Weights of a small transformer language model.
Size: 14 layers, 10 heads of 32 (5 for keys and values), vocabulary 8192, 20.7M parameters.
Architecture: LayerNorm before each block, attention and MLP in parallel.
Training: a variant of Adam for these matrices, 630M tokens, 10284 steps.
Each number is 50 + 15 x the weight over its row's rms, rounded and kept within 0 to 99. Layers, rows and columns count from 0. The size before them is the row's rms in percent of the matrix's.

# up: layer 9 MLP up, 832x320, rms 0.0937, rows 425-441, columns 128-191
# down: layer 9 MLP down (transposed), 832x320, rms 0.0914, rows 425-440, columns 128-191
# gate: layer 9 MLP gate, 832x320, rms 0.0933, rows 426-441, columns 128-191
up425 105:81 64 75 73 44 57 16 34 48 39 21 54 49 35 47 82 23 50 39 62 48 39 57 50 63 41 26 56 41 37 61 47 54 52 52 32 49 43 33 58 54 49 51 55 76 35 48 52 66 35 60 31 30 75 23 54 48 62 43 20 63 53 57 47
down425 103:44 84 41 39 23 21 44 53 55 30 38 35 29 42 30 57 34 45 44 64 34 09 38 68 42 62 53 59 33 38 49 77 43 42 50 44 39 27 60 52 38 51 81 39 37 73 49 51 48 70 48 67 31 70 63 22 59 34 66 70 23 38 45 47
gate426 109:41 52 61 70 33 45 41 69 48 52 36 47 51 50 66 59 34 79 52 20 48 63 29 51 61 38 37 45 45 55 27 68 28 39 31 78 64 56 49 38 57 29 45 57 34 68 55 85 41 59 46 17 20 68 39 56 71 82 70 43 56 40 68 29
up426 109:68 62 37 79 39 39 62 60 55 44 37 59 72 39 30 72 55 67 53 31 41 28 58 32 56 42 62 58 30 60 25 60 71 54 33 80 69 43 54 36 53 48 44 82 59 63 44 60 23 48 71 51 48 44 44 27 45 55 37 42 26 51 68 47
down426 107:53 43 38 46 33 22 46 63 24 32 46 42 35 68 45 44 44 45 81 51 50 24 42 78 59 49 71 45 42 58 65 96 57 38 49 64 35 59 28 61 55 60 58 62 44 48 42 60 42 25 62 55 53 47 47 57 74 67 28 46 28 36 37 44
gate427 102:63 67 52 89 59 42 65 43 45 29 49 57 30 31 45 49 36 48 15 47 48 39 45 32 52 58 34 41 62 49 47 49 81 63 81 26 48 53 66 29 49 50 37 42 58 42 47 51 52 57 61 77 42 66 62 39 69 28 86 61 38 60 66 38
up427 099:99 48 30 30 46 45 50 60 49 66 66 36 57 56 53 77 60 36 46 53 60 00 80 68 53 55 70 65 47 44 72 54 79 38 54 53 64 43 49 45 41 36 46 49 29 60 42 53 50 55 51 50 56 80 25 41 43 24 54 51 46 47 73 59
down427 099:58 34 65 60 78 65 62 26 36 26 53 64 55 77 33 84 56 39 46 47 56 58 66 27 60 38 37 57 49 43 41 26 52 54 43 34 35 53 50 42 66 46 38 63 71 65 57 52 47 35 53 56 65 34 45 43 54 58 68 39 43 47 28 30
gate428 095:54 78 36 44 27 44 35 38 27 52 48 47 65 62 52 45 42 76 58 41 66 64 35 32 45 41 51 24 46 34 41 51 73 43 30 42 29 09 42 71 56 43 67 33 47 40 42 41 31 56 56 46 90 58 55 61 47 65 66 32 20 28 52 65
up428 100:59 57 38 24 72 58 59 21 35 34 57 44 44 32 43 69 57 62 52 22 44 56 36 47 48 41 45 65 50 52 31 26 65 68 33 69 68 49 26 82 31 24 29 70 49 42 53 38 55 62 55 38 49 41 51 40 22 66 39 48 82 55 45 59
down428 099:30 44 22 41 70 40 62 41 48 38 79 33 48 54 45 63 42 67 67 59 43 87 67 60 10 37 62 40 30 43 90 53 55 50 69 40 45 54 44 60 47 32 62 56 68 35 39 74 84 32 73 36 42 57 79 51 43 35 18 38 68 51 24 65
gate429 105:52 39 55 50 55 64 45 44 13 54 47 20 38 38 62 72 74 83 45 48 65 29 25 64 72 41 50 57 53 53 37 59 50 58 62 42 53 39 50 54 39 50 49 33 46 61 31 72 28 50 46 52 26 55 26 60 56 61 59 54 46 33 43 36
up429 106:34 27 63 70 33 45 67 49 47 53 73 42 64 61 70 19 63 34 48 81 29 21 66 68 39 58 28 31 55 49 47 49 57 78 74 27 56 55 59 54 63 35 22 74 59 45 52 39 64 61 26 60 59 55 52 42 58 45 65 58 40 21 43 47
down429 105:29 26 66 45 68 51 87 61 57 30 74 40 50 46 65 54 60 45 53 28 66 53 77 51 46 67 48 45 52 36 43 41 57 51 23 49 51 79 28 62 64 62 26 73 72 47 69 45 35 46 44 49 50 48 51 26 22 37 22 67 42 53 37 54
gate430 096:66 47 38 64 75 58 51 48 27 53 37 40 79 38 43 30 70 61 44 45 40 74 60 53 49 58 44 61 50 64 58 61 52 31 91 49 74 55 66 39 51 64 77 49 46 69 50 39 50 54 62 26 85 43 66 27 72 37 50 47 57 59 65 36
up430 095:41 32 68 65 69 41 47 42 51 58 34 70 77 42 58 44 45 50 31 51 34 41 30 47 72 65 41 25 73 41 51 49 29 57 68 57 52 35 64 24 22 63 57 52 60 23 58 26 28 82 84 57 47 57 54 56 69 67 16 64 43 27 83 44
down430 097:53 69 45 59 44 74 58 56 20 45 65 67 49 65 39 39 51 50 53 59 63 37 30 44 77 53 53 58 57 29 56 50 27 38 46 38 56 60 58 78 14 69 62 49 26 79 20 32 40 49 33 51 71 60 51 52 65 71 45 55 31 67 40 52
gate431 101:29 38 47 75 39 47 64 31 30 45 50 56 36 51 59 51 28 73 84 09 68 55 65 59 61 35 18 74 48 46 44 47 56 34 74 27 51 39 66 59 53 36 44 52 43 47 50 60 53 51 66 39 80 75 75 46 49 67 47 28 50 46 60 17
up431 103:67 55 26 51 54 48 68 33 51 74 55 46 48 54 84 66 65 41 48 52 32 48 32 56 56 61 58 32 40 58 67 44 52 69 36 48 39 66 29 55 64 67 72 62 56 61 60 27 53 57 86 63 43 80 46 29 56 77 34 41 48 65 44 74
down431 103:64 40 64 46 55 52 43 27 46 76 54 47 14 52 43 37 56 63 80 44 33 47 47 61 58 63 55 45 46 70 21 58 60 27 56 45 48 64 50 87 35 60 56 57 83 61 33 49 63 43 38 52 70 49 31 34 36 12 66 25 37 56 53 15
gate432 102:91 52 40 79 67 49 26 39 04 51 56 41 62 48 50 64 57 66 74 55 49 43 70 41 46 54 55 54 19 58 42 62 65 15 22 69 45 09 23 59 91 31 61 43 32 39 58 40 29 51 66 54 48 48 44 40 72 47 40 55 56 48 53 41
up432 103:32 51 62 51 53 69 53 42 71 62 13 63 51 62 51 50 48 48 24 57 37 30 32 62 44 52 59 52 46 36 71 53 29 46 43 70 48 52 30 41 55 34 76 12 45 44 65 40 47 47 66 37 39 74 45 72 24 43 58 42 35 28 54 78
down432 099:50 68 34 58 38 32 39 39 58 33 53 48 47 58 56 35 25 64 49 23 33 38 26 42 55 73 33 67 57 63 50 50 35 57 66 56 72 69 49 42 57 49 59 30 73 54 65 55 73 37 32 75 83 55 55 56 46 15 60 42 21 44 55 50
gate433 112:67 36 46 62 76 63 52 48 54 44 65 29 28 55 35 69 45 55 31 36 52 37 30 57 48 42 36 67 24 64 43 49 50 47 66 57 62 85 55 31 60 42 24 25 26 41 67 49 25 15 45 41 73 46 55 46 76 63 57 51 45 29 62 30
up433 119:43 19 33 66 28 91 63 35 64 43 30 40 37 64 41 39 54 48 60 43 50 66 43 66 45 36 92 49 41 48 45 49 70 74 23 62 53 39 46 59 49 62 42 55 39 54 27 39 53 50 59 76 85 57 18 42 57 46 66 17 49 64 65 50
down433 114:31 55 69 61 55 76 39 42 64 48 41 41 22 34 62 67 54 49 59 39 47 47 75 58 44 51 75 33 16 46 32 68 57 38 29 37 48 70 51 63 27 60 55 34 71 53 47 33 41 88 48 81 56 44 45 13 49 52 19 27 25 35 22 48
gate434 106:52 77 54 66 74 35 48 49 45 38 71 67 73 49 40 51 59 54 53 35 56 46 47 38 60 47 33 64 53 60 45 40 33 74 53 70 73 37 41 43 68 42 56 57 56 51 82 51 47 59 64 26 62 55 80 66 71 39 34 56 56 64 68 13
up434 102:64 33 52 62 63 43 44 47 56 77 05 61 57 59 59 25 35 28 35 54 44 49 52 50 72 58 74 54 47 58 72 43 41 82 28 46 49 68 48 58 39 57 38 42 58 60 36 51 86 55 34 70 72 76 38 08 39 47 57 63 34 66 68 52
down434 102:18 37 70 63 51 40 57 49 36 49 67 24 68 84 36 45 57 38 63 42 27 44 39 64 69 36 42 31 73 54 35 70 62 73 21 43 92 44 68 39 72 70 70 60 18 55 32 73 29 48 35 48 43 48 42 80 64 48 58 68 37 76 48 16
gate435 108:52 53 60 40 33 47 44 50 38 45 58 69 49 29 36 30 36 99 43 52 61 60 55 61 42 59 49 45 49 64 17 47 35 63 42 52 57 46 36 47 63 37 58 22 37 59 42 84 72 34 45 47 35 76 73 41 49 54 41 71 71 35 66 44
up435 105:52 57 54 52 40 68 37 59 59 51 48 27 62 44 44 42 62 49 69 47 48 38 30 46 61 37 43 67 41 37 16 53 59 30 99 65 36 57 56 51 64 35 59 60 28 47 61 32 18 36 43 52 51 64 15 49 32 48 63 66 73 49 49 56
down435 101:77 64 59 52 53 71 66 44 57 40 50 22 45 36 45 89 32 61 50 59 70 21 43 43 23 54 32 67 82 65 46 39 43 47 72 60 78 19 73 47 64 69 48 70 43 71 53 27 63 58 54 48 52 43 42 34 42 33 34 64 40 59 65 51
gate436 108:67 65 42 54 29 63 46 66 49 35 50 52 68 34 46 71 48 27 43 33 32 47 63 35 44 59 32 40 14 50 31 54 62 57 61 43 44 49 58 62 36 77 58 31 42 61 48 58 71 40 44 65 31 30 49 66 43 35 49 30 53 85 28 41
up436 110:28 26 50 50 55 51 58 60 27 21 42 34 30 74 77 34 92 47 27 92 52 75 19 36 40 62 66 48 73 51 40 47 39 72 66 29 59 51 46 34 43 53 54 43 64 23 62 48 65 65 39 77 59 25 60 24 56 47 55 83 33 48 46 60
down436 108:60 36 67 55 84 40 60 43 49 41 73 60 44 64 39 29 72 52 60 58 67 40 69 59 43 42 44 80 42 39 52 51 58 26 67 77 45 56 44 52 66 47 56 41 66 66 65 28 72 72 32 35 55 41 28 24 43 22 61 63 54 43 42 40
gate437 114:65 49 48 52 63 47 48 41 17 58 51 66 53 46 51 85 60 61 62 46 21 39 70 39 63 52 48 53 23 76 51 61 40 57 39 57 60 46 50 05 68 49 39 30 21 51 46 40 64 26 52 50 42 48 41 33 78 50 16 47 47 68 45 64
up437 120:44 60 43 59 60 53 55 72 86 49 48 47 61 29 49 30 25 30 42 60 48 59 44 39 29 67 65 15 57 50 44 26 68 65 30 58 14 30 53 56 22 46 57 41 71 26 73 75 56 54 72 30 23 56 47 26 35 54 30 67 49 23 60 49
down437 113:62 43 39 61 27 17 45 58 83 43 32 52 71 44 62 37 73 48 39 61 57 70 44 40 48 56 51 52 39 16 63 58 66 14 71 54 69 81 65 72 39 51 61 32 45 54 38 31 63 40 48 64 37 50 63 56 45 65 38 43 42 50 29 58
gate438 107:50 84 40 54 41 50 33 87 04 45 74 27 23 45 39 60 47 46 45 33 66 60 58 38 56 47 48 76 52 60 41 33 59 29 56 31 43 62 54 52 53 37 61 14 32 70 42 45 37 47 44 34 41 55 85 61 66 59 32 59 59 63 40 19
up438 111:46 58 72 69 34 32 70 59 63 52 73 72 39 67 48 54 40 38 46 61 66 37 64 32 42 53 29 37 49 43 65 44 40 43 40 31 47 53 46 57 50 43 47 49 43 76 43 53 86 46 33 52 20 42 88 46 51 18 51 33 26 67 72 57
down438 109:51 66 58 78 44 44 57 54 69 44 53 73 25 59 30 53 46 57 39 33 65 30 72 58 59 75 33 58 68 55 36 48 38 34 28 75 85 54 55 37 34 52 35 31 49 61 23 33 62 38 56 49 43 40 61 76 46 42 44 06 42 37 51 63
gate439 078:61 50 56 55 56 17 45 53 40 43 46 74 55 66 52 64 39 46 54 65 39 54 53 58 56 60 61 55 79 60 84 28 26 57 40 59 44 41 96 58 60 73 51 47 61 36 22 14 72 51 37 65 38 60 49 54 24 43 29 42 15 37 64 42
up439 084:60 59 37 69 25 31 43 74 61 47 68 38 59 64 45 55 56 31 83 47 58 59 85 47 33 65 57 22 57 85 67 13 32 59 39 51 57 44 61 40 57 71 54 44 46 41 55 42 52 61 39 43 54 65 31 64 24 37 44 50 40 41 48 39
down439 081:41 39 53 44 65 71 51 47 63 51 65 75 34 36 72 44 55 57 33 63 55 54 29 52 48 65 37 75 40 00 34 33 73 42 41 38 63 71 26 66 45 37 53 48 59 45 37 44 55 44 41 28 61 43 44 48 61 49 34 48 58 26 48 55
gate440 094:54 79 45 59 68 38 17 37 50 58 43 59 60 50 56 36 30 45 36 52 60 53 56 51 48 20 31 56 41 68 39 32 62 64 44 34 40 36 57 49 59 61 60 27 76 58 66 56 24 56 37 58 47 49 75 54 43 36 54 48 59 67 87 55
up440 093:57 26 62 57 60 52 52 32 33 36 30 39 34 42 53 70 37 51 68 50 50 54 49 44 47 45 23 46 64 54 28 37 48 16 51 40 53 48 77 57 38 56 63 37 55 23 56 18 48 55 45 61 69 63 35 56 45 50 52 23 73 52 48 55
down440 094:59 42 43 47 45 74 45 44 69 41 29 39 71 55 59 44 91 32 40 64 57 29 44 41 50 73 64 43 52 68 42 54 70 58 23 54 72 54 45 47 73 41 83 52 50 43 42 45 66 40 49 48 38 38 74 55 29 27 36 25 56 28 83 74
gate441 101:30 74 57 45 66 61 55 60 37 47 64 30 76 42 48 46 49 75 32 39 50 32 39 44 62 71 43 49 64 47 38 59 36 35 59 67 38 51 44 27 71 59 68 52 48 63 67 59 58 60 23 25 58 71 75 50 68 31 42 57 61 27 24 55
up441 100:53 36 35 32 52 54 43 49 60 37 21 47 58 62 52 90 17 77 69 34 72 55 44 57 33 43 49 66 62 67 48 62 39 51 74 80 24 59 58 60 41 52 68 79 65 61 46 44 38 34 58 55 61 21 39 34 50 34 58 54 28 30 36 50